From a checkpoint of a small transformer trained on Wikipedia: MLP 2048 SwiGLU, no biases in attention or MLP.
Each number is 128 + 32 x the weight over its row's rms, rounded and kept within 0 to 255. Layers, rows and columns count from 0. Numbers have three digits each. The size before them is the row's rms in percent of the matrix's.

# down: layer 6 MLP down (transposed), 2048x768, rms 0.0176, rows 517-551, columns 256-383
# gate: layer 6 MLP gate, 2048x768, rms 0.0213, rows 518-552, columns 256-383
# up: layer 6 MLP up, 2048x768, rms 0.0206, rows 518-552, columns 256-383
down517 100:150140138157134074163129119088115114115088195138125211078113130110111091182063083168100168167145060138139045151055136119136108080145117141168114114129119116134118090081128134205151177188141071134104108127166141141132149139146100108091097116151097093182132150129168070148147138131089133123124146145134115191115162137098155059122168182136168109107200135139140162135150147103145125114171
gate518 090:154131079131130092133157178095094175106113145084143127186113129142105110121143101123140172135116144172092077038139145117111099143129152141169116127158128131096097099178147137153119099145107093137148190100100119119112124180158128153103117105132063136160108171136141151140083136130110137099137098098140108121172132134134141151115123160112107098106136163130166162075162119112130083133105
up518 094:109147115127167089129161083148043172127083152181147121100185110112122099135115121154119106180120150116169071075093132119080133105166152114094171150136142131138138094104131147144136086123108129094148125098129105148180093077114173109190191192158137121112141124129098112046135108106094122156095150122077126169174118141145190069037135093146127142152179134148131142112116074138154096124147
down518 092:096048134094105118077199162161122080129151117062150126148124106168148116135109145127119155115087109100096203087171153112172104156109130105145057077090122163178112164140113145134120151156207119111156125154146096110149173040134123126162089144108118102176144125138161103150139162078129121103125149130135122093105188191125127098140122134134106099125133115077121079097138144146129119126155
gate519 094:146178112147103154093153140081122019110091143145052092125105152131119158153143113129107099104128155164078159109113175155125114075077133207174136118142126136107092095156115173107082142120139053115104112108161104077119097150092149169142122133101131127091138162108111105125136166179134139143168182143125153106114144129142112130094203198146139150085193150130195088140108103175123134131121
up519 098:084152155151118146106137112206111152085137088155113124131122151161160082125110176142176110136098116133099109142099125065076109144141160139159128144100173089100112169122138144155137114097121104164107155133109097048125126126170100101123111084161153095126120110148066127083159123142168140131093167176184093116110069136032121133122086133123100169105166118125142105111068145152195118114132
down519 098:168114097079134132114106102020117070117093126121119130158104151186120138228184119117102093102101111154169117084139167130156129104131194136106105159144134132118132135129119152133041096139163153095142138128147137084110151158153127100112205135167082132120185132172129122147072150137100163115136125075156111124199119144092153113100195153098166190115085124127138117162138118100104108148171
gate520 094:140091104148135126112113172149164147098124146140122132116096170106096124152078185090117152116079149146145086159185061119156117084123069142103082168140098111153144119132097152159126173139133116143122072069191121059069136168133082175091169153111120112139150160133101163128095095090154098133172158119135127059152182125126095102173156137139163119138153119106135118110093145087129142084147
up520 098:112130138180139115137127144163178109119088157070191130080107106146160124179119123093155107096208105103063150128132097161111165157094080118134093197068137143160130154109122108152183175126138144138120136098161128038112124133228112190168164101151152147121129136141109174173139128109092142121149152154144136111146159110091150113113163124088191108140107130086102127114180162140153124197152
down520 097:158094125132156211155117131147109119109092150123073119158126097083168126112113087134083137132115151096114081187105180166088175122167090092153179062165098087103134139088121156094086174118152129150142118146122122127214108177169066095154127194143131177139076091111172157120067090148098127185114116137049125156094081063131090050124102195149123129198089101083163105098077129142121097125093
gate521 098:109133106104150123083100131173097136146120109120092150047153087116079140143077152137161141181187107111145104149080182117141081156112059165120233091115204178116153174149113156140117104116193192070127150099100144105068132152114116123107116079088143133116109126160105114099155104082154173142139145150099169182109120119062151071081126156114102064113166122120114131210202176110098114129101
up521 099:157153129091178105143130083143155139151091149140058148152120078137109143116137111121122130134168150092142127182129167178151128164067161088087148195087081181138088180123107108076120077160084139097136147128107142136137121087107133108115088136093135099057135130127143124150106145130138126113133114105152126129107142109135122161103149146158162105235210219112132164081130158095074091176112
down521 099:161164173149093126143095135127116150100201153139126087129141163127156131118145138104118154135186121079166082096129044106185138192094126076120147075123106148109153114111150138042114167122160139086139111129113112148116140083079167160085132094112063078166101125149138130093169188112169132124125154117135095126139138136067135141197112092096210136100150158197163127205075113136130136154162
gate522 110:104124137175145158172138184115146123177146131143136150118133125218101151110100142168132095129159150169191102154140134124073119150118172151086111116112138075153137158140118151043116084160096129130182120101138171105124118090181133138124140164115139065123103110171117104122091148136107138123087146146066127128110108174140118093157167089194117080146146153103123173123126134144092109082079
up522 104:087139138112110129137090179066127160082174111117126058102138129142150147130130107127154151105140140128139094154182105129087162144151107144122144201190158085118138145137168152145140086076154089143150196165159224098141103134097197158099162146159132150124187135088125159122100130131122149136179141150144100114169105166107143157111077033166113124087093083150155134124110098090132164159157
down522 102:164197146087137091153129135170146152108157088142104132101139154083162130125115144145154162118129118163084091105136112129117111120161130132077129135147174120138121163131119119172141122074175106096117139094111107087113144126170134115151105142117109124164123095168147144126125094133119135150145119168116097066096119109109154219108141112139055094085144148149124105140125130097164127144115
gate523 096:100163090113096112153051121090144162135162080159156128122113105109160169118093176119100153109179137105132101071146106113152138078118085113105110088127135120096106109129180161077129147104172179129085114118130112147144075091109099090072117157114145184190152060137074186118117145116144104110153083123157104126099078157087092157140176178167146161135084074162148133120094110113146085182143
up523 096:061185106109213095141118160128161096185079067136131108121175151160101156114156147175081124107121150078077125073171072112105168191071069118092117089108151128166143115106134123126081105084140108134105116177153139128116123128095117170127099150123118172128149107166138151226115154157191169098121067184085093080122114083134100121110138142077089117115066142151071129145030155109098112119078
down523 097:148083091086141108159146155135143057124152172197154084054130111167125132160111099140128091151100149123107127150131065124117148109081131156166107180122085085055179129160142154130092096116183173112120119116160163116114094143093165142101165085106119129164158165158144143133087089171103124131070119167041104115160153111132110136115158125101134159096174113086132110160115160105129092109127
gate524 102:164131134182057144077179133145146085181190109113115127055161136130116109125126116152158060140116077148114148084144172133195107118150078178157098126135156156148126073131096158148085116137147154171129133111126159087124154181100139106110078125109182128073093116163163130116066111114104163123111104122176067175103082086109135114144088124089168144146154139139062129128131189095026093084141
up524 105:149073176156110125019121124092131126130142157131124168137110095188163136093095169174128083145078123107117143139192174118161156157158121175071072131065147148143161065149107109146139139101129113181154126139143101128087210175129113093159119098131127193110095070144140161168127117104128121111084102136121034126096136099148079151120101111133108070140127119192100149144125161086080116124214
down524 104:173109103156097110115157143122156179192114148178142135135068184111176156109085158173069129121150184131119148120064116117135127156143115169091092117097119125091134160130164067090123084144155140084101138180143130145159099142126160107087085155177196121075131155135160118105168143119127081164120072156101123178059117086174097120157095144113127074098074141089157083135077100068114120162202
gate525 098:148116091140052127173177104161135088127126142150141119092138184148141120143177121132119099147107153117169136103099102160141105123155154101188133181139177161172079158074133173094117040161118126099134113137149160125157092065184168083090105124143114130133124132216148171168146141150121133105080156090143188162134159146115179090123138111169142132097106146140130112117185161139127103124081
up525 101:151143075158147166108106163160152114134220141115106085131104122096168186065105138062105112120170106212107168148186125103149139140138120142135067091085125106076204182169184104049136070152124109119055113098085149110110139115122123151148086135077084073113125066101102163070134112124098151100097160140164091057125139119117046108104118063108129146155123115116089185116123129119169124164133
down525 102:138164074130080112162134182112181151147176163155089119118122120098183120165093148117094041070160128115124142157191154181195135126172151125109106088139123127066084163157173143151084081077116110111142164185068099098161057095123098172110153181128146132100130084108112179114132145148095135114156121055090218135082160133117138110131068136140111094150081168148137066137090132170059091152083
gate526 098:166096091171065163089097178067167095120149098111061095072190092139120133052088138105144082152113109112186134118138129131124125121161153130175119211086097121185150149143074129181114141117163092109107183163124158093181122153085121080116128085103112136139108065102178138118121167131152107107175131142108116154093129144122137084129081144133117118123132118068077134117131190112086126121099
up526 104:070135096129127102117102139131105102140102099151130157163099083169172110115089134141116130110123139158135103127146163155143169211119060135170163146111161105112076172181142082088113117154093098078111118139124140110123127166144111146143114096139110096173137108124155074076116127104234123083101138176200166202118136157132113117128111132129151135093127145157103151116173148172093155116161
down526 105:090146121105141114170134102064063116093094141186171117173100075143164106171076128165133077157163118151128061114126174097170069125137152148132155098129202082114146149123152116127156133101167111090150142148088141092140161142175132163131151138131168113141136135153143128149144082125124091151081169123090154148188131140150144197138180118163097110167118152168168149136103132125137076086106
gate527 099:095185140157142135112135146179194104091173136156140096106133073185131109087127136099132123097115099125174109122154155066106101153160057099149152191116131169107113135185151140152147150198110094102164062099096150100168141123128163168095166156148101116125108174142066145061099132142112131124122149142079125047139130133131064129097130118134159103187140061116153104094155122190139202122071
up527 100:180096157093112147166087159150148184108125122115160107135162195165125138140157133183083161149175140154136057099109110127142117077148170136125108107138146184141179112165126146153141099220149156134065163095104137134104144171122168129082095177102129241109202120135119116127181141178138097124131089122120177179103131144158105168117143117085133136061141143110136116118138137105116083096136
down527 100:091108130169101088093126118114207166142126129128140143138150130146133155127117142152143073137152145193116094074103124137134138117114068183104158097094182145120118161140088159207110138130131119085129090111107053103147163119126169077152156098161140139113151068161131079173109174090127102189104124135175152145106111123126165137090186128131109099091135073104092119160102169144104160187160
gate528 100:107152121119149135105116164092093140112134127120063148138111128158052171106145134063155137154134144174125132114151115174133137137118160111138229151098160138167157104101160184086060105139160156116217173102095104102095105173120100162133105116101103103154106158162096097096067103084149099170125105083112164143158121152129080117138156144174101172133128102169173107149137122064102169108116
up528 096:148091116123144130156088071144139159143138108182131152095126134138136097135130112170104111151160118169120072123109114048112137094119085173126097156165168102156108073141111126092107089031101136144110107166139197189099115061168163151109138137147110102150115085070145140112161092115088123141048171216064096098156076164165149125148108129130163172065072149077085189076124118211117076168079
down528 098:162115112154184171138136139059111121084157112163083125171122144104116179160121148122223116103095095109172151185164116096096054132084125181114183173151164123132137059121105114177110118087121119151092153199133122158078151128147119135118140116088063122115114145152113086125108118128151177081076126149118158137144118130099123155115119116163182136130160144178146151132123109132083139147123
gate529 102:127153168146112158154160118113112106101171166150083143151091102175140144170115100087142078153157000154094085103107152159111161088108056150217095162056167145142119124103140095113102150097154186067088097029096134173181161087097091109128137104114134114130170133101100081147084116090090075122163115091124128056092090145141132123103109122177123092159073116060171064143134122131115143136154
up529 103:103146198123137152116107110086073106149210067148124163190108087052114106120182110124125155122125107120118081115105112119102136082099161125161108114172143138156131106076114187115158160112145099137088113119133118141125137176135092136132117119108113077078142121086122134114150138095159097110141115079078100150095147122174106082120092113147202136175123110157100126180072122096152085156161
down529 102:104111084149154124127142154097161210149119069142164121199174109176045133075123065140125141130111183167118156163124150118121120147122121104109113141081156120162136129181147121130115093156118084140144132189183165119145131093155087152143096131114125120117077134105094154138112122097126147144111118117162092077161103154093157083113115156139086095110175106144118194128105089146111124089101
gate530 100:074106098161108144158086179094108148115110127151137146173126166090176080096139150109087118177053098109141156127146100113128111109162151127110077136109071128162119088167138113113064102082091116132099143095112095154113152114154160106155113135097172159135151117114086178101080136131101092082108145149118099119139064127116167187133128156208122092224152132148120138156092159106074129090133
up530 095:145108126122133188070182096114117112195182114172129052156092176127168107104150105101125105149147095134084153133111052140051157119136144109126136080148135195153112054124126145131114121109106141135112134064136140093140150168127090106120110132179115147104122194122152155116145094118131110117098160107135071059160142065100104128113139140112138169089138087124153110105104082156166156105097
down530 097:194089122103118124165090157133111194129114089138175146135119114144125150101094151082123117117138084092155136114122105120107141148107120128179105112091095146154103128117149127154118148146117114159087152169066162131118128084080124166165139124183117099097177111121164114087125176104109052106117174132175107135064072158121094125157146112148203124124085070105120146103080121128079162137146
gate531 096:099160121144144161168127142105093111157128186112080124210112108182155092141144168103095130130143060135116132125108150117118122118135049094142135151129110147129128118151165064122112102129091143158118099107155139141128136148106134106148115182091161129136126101127086092105124164152169102095065137138096145157169090088181104121159131122137130083171170192166129139136144156140083134137174
up531 097:114157132100136142151206082107160114113139120132090139179160181123065143199142153078132165109172147167103108136201174124124116114124082123083141091145143108132167113088130127189116141106172126122097106095152115155086130182090083089112114134046134147075129156115132080102153095091123136108118160084099147204063094099126129160127162140084149164142173214191114201121134153164064094046139
down531 094:101140125098132086135080130102162115079145164148082144121157116142124109019068146100085133091137131131144141084122078074128128206085112131136141149160092185176117160123162087160156097154142064092151151125190130143113134143182130142192166091157115087125137139165097125169109116139143135150171154159115126062170140159165072095170105121188128045142116105209091076132092136127148138131145
gate532 100:145117129173067122171179182109088156063119127135091118084138235117067184137118099095147119120141102130164134155162106068096085106123146099136092160148109153124091122136154125139104150042095154134156114126150154127147121124071201133107106119117143141126117122149177118145065096151161118152097115176157091106152128113105069122174067112113174190146149169129125106146109165094099154114063
up532 099:134108123055138119107137142153150166124164167097109145168160119060115072116139176093135139150129178127121119129122100182122093101143125080201130153071041145110075145078138135120132113159169145152128137147146108168179072122110106108157092167178146167143104105165151175122106195112117148152133130137113070172131120107142164148118103168176125137132150146141091129151181077133143122161111
down532 101:185162123083122180128174146178166080132126155138099099128106099147088122172151124131184205082128133130105070124116143125136165178109064147110100138115114098108124086135167137110086176130134162168088071136116143073160094066118123125170150128131135122093171112083131104099151200158155092089106156132031147094105106116150158139105179171166083067119120133162079138161116152162089098159144
gate533 095:160128111086146109150168119053126140148115123100165135110134085105184126143189119074070132146184056152169126129106111128121128123188154174091135127088171165184137153109116138157141120120152125103140075131156073186178213180158165102145098073125124153193101143072127145109181172138173141164043114149128128141159134129062134133131139158096147156063087135176097162107134165123098086153153
up533 098:070139139158193174118122138183146146112114173146137186119118154072181136097117150106118103126177121086103090129100140158128093128150177127124085106099122100138176146123098141178191134141093185042134136123145128159165160143145093155044157100141125090102136105118074125101114068088081097191149151054093111111075108083077148105117153091165137133149120152054136173063131117126174191106133
down533 099:075110149126145137150168126128093101164129131164114068114172101146145100209151127164110098178134094116165181130152093161129111114081103087095117161126134122110165168157169128116109182168126117095093109146130123200153145128137146097175091174133158132133112152108149115185119128104131131136142184123166104149132113148124103107180156123087123140174111123137131124122081119112149098137127
gate534 094:121100158043161092073081146150134129080124121187111111155059103118156156087071162104135084128095163155111123137132146066113130132089099152151152125161193104106176090082093101109105129120082100116103133074167186113140177154105047086146137106092093151169127085118141149071110145146125133103197177112139074147133082148167075128105107141166080111119154127159088089041122138138140197180111
up534 096:114183122143165059161089143121137144081096134086161146118119152142114187118073141144107146111106053143159151130194156099087090139132132142125110156085174119120088144149126122093131198148078142130133093134086106167123093190155078142155166108140121110101098103152160170101179104081069148171119113160168145178138125186119153123169155112154114176133175127079151118107134089164136094141135
down534 097:136098138150111217104136104115164103116121132115124115124186120070146101128163125143184104166208113080131154119138143101148136141142154148117068119122198161097147145172151159116051118122197141142129170150113111111180143127143197135123181125146146139200133134134144144158123104115158164146117106069186105044069085140110100106109145176124127105119102153130135118117163146125086165081127
gate535 103:130158195214153148169104091140082119128136118133099109080171117069196124146095090130157193113072099094171129181136126168073114126121184073107158140135151111102195196103143146108123088115122184144193050111123094131075166124130131115136132135109171063151121110077179179071156099098127060117102092172161121127096150179120145163143132161161149130162095121149122131103058117089148093089139
up535 098:147180166135107137130101183177161147113134127163098128109098110127138178169113123144149114102099123131137191103110118114136175073108175140160092069175152123117151114087199143108183150126130130150122081155125075118129112171134153152131150148184197094177108075087173159103115109086043124155123106149111116116130112125169144107142153095110123093149028190199216082150143139102119077109139
down535 099:116178103128113105172136090131159113135099130158176129139139162090115131146099135095149104134105126119099143152042077181084137075104079101059088122074099142183128112159077113135080206143120129137110089167135147194106142187075161137180134200118131168110118148153114140153089131135082194123158118198144159088098214124108136169156108126129089131085091098135145120126135172148066151125141
gate536 100:120103105170133101176115189130134118125132085095185135156144206126158122046098131195116167124172100120082125094148119122123103072160120172121082157113168176113164141187172204099158084152077144146156140097136116130110118177182138098153189156168129120148114103105155176151090163158135094131155118135080114116149148159145159063119079124078142084165118117132122131123136163124130141165152
up536 100:142138152125191137114136108101112170136148112142060148186239104156109155093126073143173119177127054138145121104131131099136113140155108152144116096184120085119129099093120199148144124115115082093132123109141155170093134088139138068162095124114170123100109139086172107184140067088113144161178134150198098173142133178163126091107133102174090118061160106131164142130084093104105122117145
down536 100:081190178073169182132118140214137155144077131128101132050139135148119134115118162136096121095140185114111158128160146139111148113096198102101193150072116103135128150174131210096138039223140192114141177125170041137110143096119141132103172144139157111151153104131103112121101103074097137123103102143014185145132128154108111071088112087129127100113149159120091126127101098124155166112176
gate537 099:152110155175118193148126124132086140107128189120116130154164119122124117139123116131147102145146064130166073061125129113144089089093160135149101116159119121129041126115183086113143142098100116178091091172161152125125128096103116106191111178153150106067096162191086131081150138147084152080126165111129139154158163090154108176136145064130138168096177128062152134107136112104128159079121
up537 096:140165132142132162104176126112114168083124128149170081110133119122183184137145136145102107087109150166141149146154179157141193115094143155140119093104129093142135106099087091146155174136047142203125173130160107137088096132132099113165131087125122155181130156136081136132171058151158193146084181153088104129131083050100128170097042128119121087091132131122176138109156087135153136138109
down537 093:076161065129089098112131090166173129125104137150030152094116082046132087091137161157090106147153116117120098113174168126155158129164115097136127107144088116092091133217173170117189148138139165100216112123149172092093127136157143127094133141094177119163095103126063136143117166075128105091142102126133181167102092084144089105163104082149108127155064144154081171142140099111155094172131
gate538 103:202112089178146111175145087133121091076157085116137128117125084160174060090181119112125168125083080113151148155162110124149097117092168081071087167165129139091123161056147093113116114095158171127135098097122145131123133101117141112136081138133152057157074115071138117136157133135161140120134161121124172089115092092178106128154088065112097107141111101103095127083146164084077105135207
up538 102:100145075059103115147099102143096084137087076116100108079137206117142134088112074167114074130175092071164161193157122136104118168070111138141079146137095111179150082090116187143096127143106143129092086159143172105141196101098115085087111097092135109086109093178152088131107150133141136138105093068099104078136131210106149143116069183133109132159110133167149154150120166115165069083120
down538 103:132155127142115161118119202155111137116123207139114138108089081182127128170142161107146145084104050134096075103117119090184123157108163144143146158144157163100143103157158143108075131115168138146139124183130128148109130146154095148135111111206139138129133092081105122118162101129161119130157124174128116102117142131149141116126110137150166089113133048128103090079148095138096066171153
gate539 097:114107145116128119100176120199153117155154157108129133094163138123138093105109098128116150142179108112100153154084164191155149093215100108145107152103164112187155130153120169118134126158122112122113097101091116116187133075163130143119123132119109133131134111137121122193106083093091140169162124132083116153108118117091114152195055136054191192092086108111096087135126112093158128107129
up539 092:078107151149113121110136114135115103128127196120128164086130099122152142107099150099091170124157214115176142129108127127090145129156105116103099120155130074117070113140151116127153112127120137143120122133125139164144144119229173144152083165123154115098104107107130163178102130049136133149215136122107142175125180159166120182172119132118118167048088099105118140091094128159135131131150
down539 095:129168148107166097100115066106097112109150089100108132079127121145092165113155111116132088116080144157100114081179104136163089228068135132146180096173151157093123148111192098155111122119089177163129140071118155073096118044125173181139161134171118130112159174134164161110088188064078041077160167108141090190160167171184129151137157121131149088135159115114159181132138132135194120110077
gate540 096:119148130126181121129113122231153096154118120110114118139123121141147108099196119129152154150154130139077134142078110086150127092077154024156128184108074212113132108131122142131164111092101140155140143112179163183135115117147154145097150178109146138154150145156110144066101139158149087097106150175123110068098103171130112088180177148202101077061126142045110105131124180087120087133172
up540 096:103144154113119055136095105150107086092129085065086150138136150080131153124112138141088154099102089090128142126182075106117106151126081102065136130082142135125135147175111110104147120121178094124137167116159129117109131123133036145153165124103091112169090147075091131111148149161158112126098119096133119179073166166125117132146107178140138124121119198130138084120169100167131120149152
down540 097:144119136162144152156088083183119123146093124106152081097144087102138182163118086141160141164143134135113133099185128158186172161149142191175134124115120117168088191120145137080108125087109142114145130123133121117162115156109116116087067134204171151128083093147141051161106166122122066133122137093118128186151176090139166114133101184136162144097158115112102161184180114104128116108147
gate541 104:119116195150046086125080106156158161113130132145134123071156111124119136128100096134134140153139132099152099102117179128072146141143091090102068092127078163139099168092162133109177110091082141222139073157124140129124110081146173135156117105133152117099135180181133129073080106151144141143170182193164087111115118128094101123136137121176139098067124134137152108137132106073157126123134
up541 095:108105132181124076198146155109116136095096143170168083093142090153093110147094120125127129165139104084105163164146156096155135121174130063177161122125125113096133161153129131079173104210125117125131125106199159079152102145151080133077162075151151128123116104136136137155147139145146101120092099156143201089116153125143088111115068095138149183136125087148169119093161132136182067145106
down541 098:130127154149097178118099125125101159150158137090113090131170097084121117147113141130106131128119143168172108106177141132113122107141126132090115133118085166179116045101109039093185184088043101185128125153130120114153176138163113162147114191145170130155082146088097140146092112148137092113145123123135066106101093148119072116066045160113128148151119114117195156094109109109071156149175
gate542 101:166143131099092131094094111133104126080151110068115091091166124136174127107103138150136103149154198131117119118145083123154058215122203097069087177125165097145105137194119168133099163105110163158159122108119156148153139162160131173090158100140109118163183143142176114077121140157096125146114145155145091106114113102070182120088152120164103185079102092073121110168155168080089147149122
up542 102:170196118127159156166092090174135122139091170140117151100104116108101125165162084143074133149090157076140118128093104180114061103174169152152160140094142158114111106047131059133149131102130121157100106146129182142153169152143143116177155170107050096123132125136119096118152135107117166099123102166148154248173151157143110114147136123161134154091155127080136160177181138200112120123050
down542 104:168119129055148125153072091153095182174110172175150114125149136110110171133166172137121140128217140116141127135147103129122166157101116093124172115167135169073150064140204150136150124115150131110168108114156149114137072143154091089148193070155111145123092075118100168105148168116112125125081171115144131135127188106157074162122094132113105115160131150140172131176123121203151106148140
gate543 103:127090128127054132107129113130103115132143106168162111095172086118078141057125136106091143118138150171104147134143147114118128137173149090130141145135157105085156214155138096109057116099124096147159145089125146159104149126155116140117121116083132078131116136151145087151152107141096081163110173162131138160122091139072118146182103139119132123087145100115114113169147113061044142174142
up543 102:076187186105128152160121159152162164162124073127135123115113161099117162078152095139183097118099110137111119110061127126162129102089128150179138130173107143093091118115135145145144163129135134111146129088112165088104143190107150148140153158139169115136108117099100130192119103171079167140165107142126135130151112122136146120170123172161153109139116119106147146107121134136203084113110
down543 101:071167114164120139078103100113138103196117102129154122099129145146092116049108141134160078140101125131117142153045121137091164132207043120109103100145119077113139122134162157148115141116149075154088143156104152129073167097167099132116185140085176119086120173132182097181080101102065119104084073170154135081133064148065102100171119093122139109150128145087116147094111172096143136130104
gate544 095:094128140124146180129147164174111121137134128115135118158186113197067129156101089181098102139122113149118062015101110129203131107129101142115142186037150125123124150151094101114119136148160066205076102112108124176097247124109143135214129134131149149132151124156122039143147147136120116123092117142122098111172181165093141128073087174149124069118144127147135131148117145202085143125153
up544 099:137132141155124095086124139156184175114060201115162138146123129173143075125122170127127053149114123112108087132097117096097082124096182130043131163130166079108100156080145141118175133111121174124115129113125126015120107068106132125153113133116086124156128141173095149098155115079050106155098008145129089153155131153156136139122102148130153123141100102078087123177142119099139159095164
down544 097:056142170069106129117120111101162110134089101130106111125069115062206179131111105112158092106126154082070109114204145136152188149094148122215179080124151139120082105132144180165102184112134156128161150145156098093165072133097106111093090122157158108176101073145142166112128167150069155147057132138115181119156133132135109149112172102117169137137146159088133144100128108135115106196107
gate545 101:125083112159101151142181061134147156107113095149135139127152162100137115120148190145130126140148113148137117148152075127123133125124162131167131126041068154099106156136167138131121100080085173076183091118100159115127163130194099100125164162123060102136117182170148143099132140137110136117193163096126149119111144208139196077129113071132134131079159163087063133091175120106157147087115
up545 102:100161159149118090119136115068111157104151143146183105095159112062133084140111089137111140194146162114121148120123120151098151093123090140130196162123122128140181106131107111107169101137176100144085130148160062156131143187098143026053094125157187122122084133127136095049113121172118082080085132122128084137142141070106097160145109158201151131128086118199088106128183097130128124085072
down545 103:092191103125143107126127150111172134152080149097155142150181119132142113156153089203090128166080077088129159123192095069126121123112132125123170104078155140149104126094119122131169105183098146123102142132147074152202155130149103187138108136180104131149156143161159144157063157181170141122128128119112083151124151122145137120150153169075165153124094099138139113149145087138124113116109
gate546 097:092129109068125140097134085209151187112110095099166181111134118125134095163115083129166098150162114172107125121115125116159175156151099138135147089075131142142106148175075118153137102115135174144112102077147110103189130169112110155143103179155166146131081133124118128140121175090124107163135153142163197069081120104110100013122113135125101119131130127133094140189144097110189108133099
up546 099:103071126144132065099108131126174082105112168113102145135156160089128114146113105106167128123161189081161142072051125146106170163245121081143164162149099161100144132164160117124130149152076129102125089123076131124150120086094129129150101152110132113106126145155185099059085202134134135148073129166080138087105122141219175070148178176175128130140128145107137137129164172136052112141151
down546 100:182121122134110076142102144181107193099149177133132109152163128107151128111180108109100132090109136105107133132151182087163184130097110149148120159075098068109110165152067168126122134130143144120151145164087097136112092137184123099127186126114097068120187129063110131142110088140162155076129117113081136155134101094104148098143096169112144100080081193098137163113139168108115118080084
gate547 102:103152156129139092115123149105165143207132177141123073104162052131173084136114085102065155152132091111109115138098108173113151123145109128135112100099130102133129171105124103173149120148087129145120072110100090135119124091172154156116107122154164140140067132112133096146092182141097151093149185104135126103111100129109116109126135170180142004168153136057108099102083133082171154152166
up547 100:167122118123084123186120120136160198134127103116165101154116129156099071130145118096087131087126132164147139175175120140081113149106158086153153120109132053069086075151131202127099109146104174142134177160100153190069093095127173128104178170116102141213110156088100127137114127168187115109134095145067115166133143106175110121150167128099088102115128125076101108111175154116129151134119
down547 103:111156142129090145146140106153141132089167067101130138114144124188101150104088169149164102085144128065149156123121104094131133125183171126089102081161132126121165174148166134146135142152171120153070075135065046123140096156166153124138098146143133194095186100145098133119137115128131091083089089138105114139157101183120180110086203126145079140124146141137096099086129142116091126106127
gate548 106:118082160137134124147165100148119092148104118107103113164109110114152181102107067153171205097124189126149068080151156146151095124134177127163165123062113173120127150108146155145149080092044134191141139116096145133155159170144115155157120163125036119110106187151141126086143115142114129133132110167101138134115126130148157139123129102119206177129154159121126171139150138122139105159069
up548 103:087136113108107168113133120170113145179147060121153149097118101065126178086159143114127151081159193114144177111097124149185179102090129163143115149124093124122149091140152177157133135155118083139115212127126149109112114158100160144123134146185127086137158177176072165172117155164148087112126135137157177117134073138129116141136115140144119137105173131164095140102136175109127131115117
down548 104:134143157132146118145096104152149090120095135157131144119158140099106139113133151102172067106175137122191148108182103152126114169081174169137140111111099128108125124150096112144143135125098074141088166166142116129101103187108139118115185123112162142116109110189134105176121078054085150178078160116189148127136153156132096152085051142137178115078133072180088152148087108071096162172147
gate549 099:124149143135074109116196126160138113151160060125140112123163117156103152084152162097171161172109198155135126105092154162109139160120075059066091106162115133070066130163111140144110091140121121136130138151146148106090136132131123124144134149080125115118101111136160107149088134131150122166142147108045095164135094151155113138166135086153140101115165170083132164109079148114128120136182
up549 095:103100157103113073159157127130118161085133131131179087093115124120131134157174137097167109157162125121128115142084105147127136147142086145094173192116101101155086136179109143141161121122116079174127088127174122139088129146117149072139124130110119081151070121165146122101114123137128115129168202110101101135154123132174162090094166092165193136099124119105109114092082153112140121087185
down549 099:151085139157155122156118131200125218095090096109108130092133111109138129185140139122185145071198101086147149097119121136165074108163123141143165122106154103149098115115082111111173123136160094138117130113163125086059178116048146123115127073138159099078133181085095158081187141162158181109123139134115172116144103072156150122091118147104154085121108093149138062190193153132124168132040
gate550 102:119149064157169108136137113105165149109174100164115067154092177125129132087172110219159103226126139156113160150167163148168115148109161120124176166129105152142142079128107149149146127152134125160155111079094138113114142113103102130122093139070112084141093077131122133106152153148136097127105125095091104115122119104129095143143124131166136125099089112142143091086186093106125149092140
up550 099:146176130145166089165146130158139125138127119095112085110073096102153132135137091196102170126167096129122132184122180135133152066103114173117137060146135130134103122128090123186160093087126157193148168124129159124125127138148118182198136137099161126115126091126129116135119161096071170106055152104125174120141103113087155100110149130122178132149117079172200191123139124150179089158123
down550 101:154122115097059007098084098099202126179187152123085142152120123182133126099142156067081138089156119098134142168103183156181114135130101076096126125105066102110124151147044096142135111171117164114168119088179129156072090110080133103070175097124080104132120092143114092182168115143160176081108162077133171166113164140080100105144196120206129085112175131109100127108154117161175120125067
gate551 096:069133072161104115116130117059185173164210068148159075100156147090156124120134162158215128151112107117132113180128131154136159129145154080116089105137184167144125096129110134096089039124119147162113165136110121070076129169120125172095155122136067095153055190075062076064141140192152173174114158147146112135161129144070131080158131089118122096142153070104133099167123112128099147161100
up551 099:080103081087063128141103153110201142130181107099133137141132116099168155148129177143179151133139118066118133141139128147116139179174173174194087127225134098173146134156127104116127057122131115117153143075121153167052088096181159162088138143133052165171134160174136147092171143104129184091070139131117104122153127080105119076141109131100058141151098173102114130131133171150089111130177
down551 099:135094117153098071169079098103079140050108115119097148118114147167102157160145115089048151150135112081184143073110057116168069105156131164200136147184116114146145149179107158134145100122110101155179077063163129119143117098114149108137122128109117142135120167153159198167178169103134199109135121124136151132114127140131180072114106150134126062150182160095191118104122117183143106173104
gate552 095:183129131184133146151133121122144129122152127121099139172133079110125112109119101169153075208094099114134133206107062159119129157117149118114182071133133145079122097159091150074163113141131136168104071197096135161127088136168090113152081126141103160109119092153126083106088142134158141133103143162145107094104150164107128134191084110066161113120123116145156105097096081180106114096130
up552 098:098151107157112116112089152144207136088165103132133131189034119165079128089116086161153104116086116132118141132164074087117104140114084119161137056129172103103131105166101092100133104147157097108121125114062105130104123134136132139113214129170156141112149128159069152141101148087136162059156156160151182169186127111136095114108068106047118101090173093159152084105147105141159127121105